Weights of a small GPT-style language model, trained from scratch on English Wikipedia: vocabulary 4096, 6817 steps.
Each number is 128 + 32 x the weight over its row's rms, rounded and kept within 0 to 255. Layers, rows and columns count from 0. Numbers have three digits each. The size before them is the row's rms in percent of the matrix's.

# layer 3 attention value, 320x320, rms 0.0498, rows 72-127, columns 224-255
112:135108113083126182127128161082083151155157103133181126095122122121096144130148150099189141156178
102:094137126098150136078161149188123125127121174120115050113089144134086097147145138196156100105113
109:123141164129127103093148098162113133145089175148124153114139127105185091125150098146116063120142
113:110161132105113127150092080126156200145178144109142162085118168102139152086115137155121148150121
107:124048126121118075120114126198157109091119102077096155207109194173097194142119083137198145151130
111:091108098149127082163097114108134157111150150142141125150132186102145115085164141112153103099117
108:095085140097150150137186161122127142092132115090166138116130130126129178086130134110148091127131
111:083099107129106162080117140138147094117095034108059157146113148119112167091153144137192080121113
106:161135089092151101123095087105128120087156112134137141172155134153122153084133159066045106103070
102:104088109128121145072157138159149120108153097098147157084138101128193137093114163139163124079106
104:092080106134088136108138085141110172123136150121205157094154118180158108056101132084172127186164
107:098124079077128141080154149117109136137121094202078157154128122109170106210142141091182128114161
103:080157123077136142138144073049076152157107196143146150097096082206169106139089131116136106103178
103:154157118098132112184112119099154149090140121164120166087161100121103122132121154191114120144143
107:115129126137124125128095139125120144137136172098057084152185162152091104116062135149058130092124
106:125126186167186136065072099174171060168199138148183139132108164101113158077158123111125109124149
111:074116128201136137151100113190104131090093142135088156098154155117160100110119131146100111156105
099:110133115085144141170197121145076174164141146114132142178102105160138123115118088126128144138111
110:124123157114105178086112139165133126133060090120165134166184129083146106120090091109152155118086
113:132105043106094110151129209150113156060079111086175099065139116137103164143123112094150150135096
111:105130152110115150148123118089193128122138122120196149138137143138149098143139178151126133059111
112:108073113150123144147121135142148105129124101168085168122059058154066118117126100129076137133151
110:154152066142158159114162112036094176123136098175113105102143145172156110132125171127143086108158
103:126142071098133139116086090128130151119164165178102129122158102114114130128075123060089152102108
106:088123152169096128112126124104089158079207087140109169185117104158105040099152124133177163062145
107:128064111114161113145196130108144155105159070184144101159221094147171190097131162162113171116092
111:133174078147081113122188132123128141109064137160142119157153139133152100198128165125156129169156
111:089130104165124117081080173171129093128078085144130103106110120190106093142098131159137085068131
112:166116118147151168179123078094108128127089114092170122096095049089112112100179111114190126135124
105:086112090118144143082078166120098135151111153133129076141142123138104095119184148074027125127120
111:097158092093119146129087207142203106143117108172081045174121085116153119112127109049166120139061
109:131157121112122138135182123145110101149166187188212170107111126075157113066146186144111140114069
107:139092199134159118179150136128146178102195188079153165120137084110165123124120123162147109112132
101:128145162073107113147091129113121124125161120133125129117142092168140147151172160107116069089087
107:187168113104149177128136111144176160136141148110137148076095091146118052143125137147105074095091
102:120161110159131108168020176146144082170169113161120119108160166133154140121179197108116164176090
103:120114142123190138103143113162142139146085137055103108084134170166180094150178141173160146152158
110:080128101160148158136127149119192113112148117060106159084144095145123075193102131107128125122140
108:127089110168130094105107102102164100164128085150150097096137054178153074134100142152079144154108
107:150164165146135135159117147139177128222096102199138153149103116061115181114128115131180168132142
102:093137136136150133153114183106108152147174160195043120117176112096131120081154092091150123104120
106:060130150119126137124142080156144166108139174158141136084158214121178078082127124109097105096166
109:128098138114160173075097132112119152161093131123125122073085142107130171126105109109093074133078
105:122153176086131082083092098133122084153149095140124081168114098145101140155153106125141136140144
105:107165132152140172109161160097105161070109096147115165118128125117082198137131135126101069159114
103:106174165135136101095188131146078123062188182152154120110146144139130123108106157167131167158120
105:136187109096157123137133083149094065113147127134088152168083115177112140117078105117139123141094
109:148084104106088115103120128186114140129146094101087139133070102154129155188071073144102109133170
109:035121114144116178155116144183180173122117141187113055130088157168137109175215083149120047135153
104:054187125117187150152132167079118129122132169180152143140165126174144126131151166149129159074134
102:126098099214134119138129126178153097167141116169071133160113154122156080099151143091112109113135
104:150069145133095101126113159153123091149055131095098138142120129107140122086146123151122107180134
111:139140112200137110110151108105083145132120084162131145151103102075091144112103127120181177145119
108:143086113180162088165095112119142116185085146155114137092120162117103147121096160110125122140166
106:092171143137166082141106167119114150161159138134106114123164087101054108139173128142113103093122
108:050126132095116108148097177161115108103139114183138135163098155111123174194087121096096116142076
# layer 3 attention output (transposed), 320x320, rms 0.0436, rows 72-127, columns 224-255
113:123121088150135099127105134121043108147112142085095141151155153131084178112112127139158146177098
103:181081171155139115132112122124203132160137105207140123084140172127147142183161145124154139092142
107:124159182110107138134122114126149119161156180103101118137139165138160117099135092130156162134095
107:135197134116137142163130092131142133095149166144094151127124144162102172139108095105076124075169
111:159146101117114112122071092093125089156112139113097155163071063112097148079119098118149066143126
108:175174126172152155147199129123192135171150108172109064119120135149144096106121114106109137103152
107:109152135138102154089081129087124087101109094111124094141101172157133144143123103098154115051107
112:078154072138138108088088157128102079182135129126141151089122160084084114139094102153121125117151
103:138122060155088124173104134113132092070113114179126072154164134155148120139177133129114090143125
109:107132072143094177139128087117129155132035081111162139122134097138120123068172127114104113146130
103:133091130186116125130144131080092116150090183174181136121123122137155165145091139137174131066153
107:126096131151145099110098141129125132149157055183177166157107159079156117187140106162187153122091
108:148159089134119171171172065149126130177113138079149111146161104145117166126121141155148160154032
100:153117116088147157128153142095158152056158129120144091170104141094137147118111090120136122189175
103:120207165126183062165110185073129113085167141108117124070133050130140149097101078101085113121154
105:133164069085135140181101159092163163097121168159144131084104117093147136139183139104163121089138
110:110121173148130154121125141090158153176099084154093145102183103129162122145164107115174087131159
105:180106163170132099096166115221099152142156086074168123127084151109168096078165149102154140106135
110:146047132120100124152115120169101145123124148159143114125170101058121122077105107119094116122099
111:111125179175128136148141111156091141092141084110063126136142113210144168153144136109197170113145
107:099116125160113138113127115083111152050104186136171088144132143099078147147123171102082078129223
110:146090120112175099151100176163155151145101138130067203131177142125132119170106170147127087160201
108:121139103166163143133177082158109098106086156165123102061118151089106143126071124162116135141104
105:023102090088172123072133147121168127141158161062083107087133127121123106189143150155101154091104
106:137124138120113171137125097125163153117166123075107123139168138096123126167102172066098067082129
108:143164140109119163106105123099105177127168072111151143169214094134145113124124104150156194130136
106:164133116086139123105101056127105143122101097136151158138160148089091139150137143122105124099186
111:116141077138140142109101133179099119151185085147081147113154147084128081182094128135154151109122
108:140109086110103204101128166112128145114120122087130136104174147135116082149132131123129107193097
106:146106130165130146174102098127126205139138128144175139138170118127137164140144134131113165159198
113:097125133122149123122132065135147170138138087144101170138037096168085144176113106078116116138062
106:181135078139146137141138139097111092120113090127107072132117132071115116092141157142156136148078
107:117133090126077097126122086140124208130147117112163129085128161124167121135151112173082048145122
101:112108098114188124173060101112122082088088144167068127108140135099091113163155136139089106114068
109:165151102198143128126108119143090144109131147182145056070135138116147121098117089101133130137205
107:113131063101139148173167125152153093092140126142138158103150115201118111119159132111116124153140
105:092115135163149160049128136105082180125100119104152081093146167141122069131156185152150163106134
105:168149078155130190093153193143204131125162146102156099107120046101207110164175112184115178120121
105:107132170104112173079157174125122115131154133182117145125197096149124078070124130131147146131179
103:167077122186139190167129140157171097141128229085138126133141127142044145119145154089115130158097
102:171099129142184083174175170131144144129108131190134096123117175145096178153091172093144173094091
104:150065116114124164153172151193128158156138107201108099107095146135090124169151101106114121111162
106:066114089152126168131134107091119083169116118130126114158115141166160222117122155107158099130089
107:060130136082172094145105143167123176124162097092124201109128143134152129202090116124198076159177
104:138185182201119123062066106148137180139086107133105140209097140185107166158107125137115127113168
106:089076109105105120127147120134042107149151078114153201182164190167122118139093125121089065115196
112:073144108133120088120111117107164064159151116118199109109135085063044145134188131089132136128155
110:150113124095103163142057129138208137135054078170126141173150108138077097153114061101131131074199
110:084084161160131146143151144145154127110136168188182095163082071076122108177184123089113147130143
104:135120137155182117104154146164076149107148149139128061132156151133173124145145133131127104111140
098:144128123111147134098096153100174114144107139132181084071078139120152102122115039059122091147182
107:158130134105129130158075095156173055069062084103122131167121177132113148084080168116120154098137
105:128157167103136151104136152162053135114125107094149165116171084074103133166102086105148203184052
111:158137147162078098200153121149104111172081188132099175139146146164164146129167148130149140123102
108:147149199072142133151131094120170118128128122139125153144129128173114119152137092128197050022111
109:156075152120089117201120098142144168097200091173127122077147070139108108083089154078089120182110
# layer 3 attention query, 320x320, rms 0.0521, rows 128-167, columns 224-255
117:095138117177127116123148102126200129167142129101114137075149155126089181143123169101183112127139
098:167132148137142129089130151135111147145137142152169067165156095114106140167154160149135095136111
081:092129132142211091088116127147140065152128110134137110118193111118105233114120140111143107162102
073:137115097133093146187111104128140185094183137129084116148135148170079040131072118114153082142099
082:108098140171179128116107104176121118103112150138119102160120133096091153093127134186129174151148
080:101158126141120132116161155107157109130146105098106137095155074089157116076170155119110089129089
082:110141136151154145132119092159142133111152174146124128133157142096121075163127130210158109127057
091:159135131034099103130144140101071091134103092105167126148141116122149135163119149093113146133102
086:104189135167139091176121159136132104141127162101134153102115102122159100134165133080125092116195
099:136091171126182131104128159106154131193157142118136188123046139142128155107167108097131118112193
081:189139150082085158183126154150105119176111131110066158077113092113154111120145108169124117124187
101:114168149143157193115109064065117088102117135088119085133096134154137149123133157195137151112096
078:138135115113108114164081145186103119107072149172107152168137146127086125078114119127137128101149
087:113111093127180093135145085160199138083172088129168112185131146140114202145138122131110142148126
094:110141133126093078076167159120111068186102101167179104195094160155180180097149067145103157163074
103:136109160179084171168091149101143050182159172128096206105153096072162128095167171176135152108163
093:123145147156111092083152151060060108156115133170098121089149130088133140161128140140166103105103
093:132152157112126120151116182175187165151121138120062106107129122178094085154102124122152056110148
101:099141160133095128122134105107122086131116094090132078088150187153108111071111139132139165091164
096:150149164213147069145136078110150120094130099135114118057117150130174101138166163095127084130122
106:126170171170037117141164131153114141118090101164086172126092119129135096111096074132075116102135
101:118213147112147137166142138139070136123195168108081149110077199073101148119137114111088163174140
104:140115142121184147155118181132120181118115093114232112137113124137130100119159099154124114167076
106:136140103135126131108201094150128156186127103198140101115128135086095100125155127137089114095092
100:139118125179097131130128088144111090163131092190097120142149150099103123159152151189174182132074
116:092160156150114162099148169100186063132085129171118066098083174149111181158115126155132135075157
104:113150153167121166173129145163091125158103146076176098114084133096137141174135154121148135095107
131:126190142151167094140162208075125103153151090106078096120150191151118139104146158135205029090171
109:107139152121128170149085103173110097088148184103133120155118139074115092114092102147107184156109
106:110201159133135152056177074153083128116144121119093141172108120168148114136133169112143144136182
103:101146134130151128173131044165149121154165129083174079156157151078141126126174133190097126156105
115:124127109126103068113114121109067129132114132166121138063173134073124131127123062109136151155101
081:172092114115105108110116205127061138126130124112117147152096125158165095145124136122103105195129
091:102137112172157132122132104147165077172099098073093148137146216127103156115112167150114147136144
088:076155124173089099138148120118195131104100095073058138098105170119109099182106149137155127112127
075:137117119090139141129127150127111133115083109109113084159137152089159126113086105143102148111138
084:155143141162136129129117128113103090161118093092124160177177100142134164147118138080138127118148
083:130103123124131176149127105161161156137123120092049090097132121160108079166087132128129125078094
073:076131084139098143214075119157157137092080151109078109095129155138137056144155093146129149113155
079:118150162175084153080142099145121086147084193138150161153091132092105162092168103142085094110175
# layer 3 attention key, 320x320, rms 0.0537, rows 128-167, columns 224-255
111:102123141141130105145155216158150152127182107163134171129172139092115107112151161132091148102175
107:176065147143121159133103124091051084099092156138147149122116090142144112085184122174122136101045
086:152154153100133166141165087099144147151143119149095121151127124069167141154076123101132148158183
079:146117158118114095124105135107092144109147136139119185124037162154091178133170163164144150129070
087:148145157161129162137090168182102127107160078200116214083150149179180097121167144108157108100165
081:142141103123163160123125160117120095117111141154170097162121166128093152147156110067118093171171
080:135157174157161086116106171129108164106068105118116190139105180189127196126139158084166158178180
089:078174133140114108116152100106155137135115133151100113127122134090167125129113127153104099108123
087:148083146109137155179149151138156149182144080107185143124129116185128142156112120143169098158159
088:132157093099135158157097088183115142132092104163139112132080131120161136129070143093142128120157
085:080095089108137163056155152167155125114154151128168108094099164089116027099147134123117195071153
089:091110136169133067153142135153113109109118139131109163143156137086124108129124081095129088146114
072:161164111080114113094097140164138150154163131150174131116125102169133186193063122116161071107179
087:077078095116126081133076115150076126035128156167124109092121085085155112144103144150166102138118
090:084156079135140143104148118119150102143107133106137115108121144143126158111108171118132097153143
087:088128110145059127167143129046167049105130136122084161124121126142134129127135153124084146137108
081:232149191131100095196093150105163145179148124126104136111089107137146191127115163082074146137154
102:176132121137132145128147129155110124161149153157110106122131091176219129121114147150157157144148
100:116215109153149162144175146188148152168122156196112080104039130113120139128103142146165109118111
106:156158123155165092165144182102163131136146164143144149182081165101112113128131139123165087101091
096:136131131146112055096166126172173140174147116122128159135125139164123096102133143119093138073154
113:123107101139093193110167093119089130190163127153135161114130131079062107137119154132096131094072
105:131150178136126151140143076075106144154142116137139172158080102131128137118114114145106164117102
107:156144177134135129151094119159206186175164097159182110159153047133122126095098167059060207109098
104:138160136148114198088048086122140085159127120062140170137077173149128105067086204144136102116130
108:116103156127138112134135030140154127110142186121154117085198093168110106129066099078095116129155
106:158115086107141128135112134169120111146089138117149110182115143105121212136094149138123178106082
120:134118161102146122156149130154147147121119129076117127124132141173100128094118166173136077139167
106:130135148095179156134070136137181120099208123118117146125117139142134125111118072099079161132093
103:114127079104129133175121154167088123118130105126136153127117117104119083135145143124098081158185
101:098150167125076155144056087149048128107058104090118146109204143125134090134128145099199099148100
116:085142130131122158122110103037105114143137105098113152116117161131103075053119099101096169124137
088:085144137193110151091189155132105133131134098151145099104157134175187175119186206123169133075106
085:101167089126121152147164214144089149148114111157110121084185081130126115116140141094114127135153
083:162113113120147122107169193160062103082164130081146160139154132124111159122167137109064137162184
079:128192144110121087134184083080144052157087161112134114189154136157108154123160119159130147098100
083:077104128069142095147147093090079093174195110119114147065167093124087114125140114159113082143141
086:150145101149197095133123166211085094125177163154101184174094110110170154110163091087115092104119
077:177157104115122146181137111127096069154127115181117122136186091151084164133158119180133131084134
078:144151102132094157149098171094163168151212085118187074179151152128134173109141096161198116142159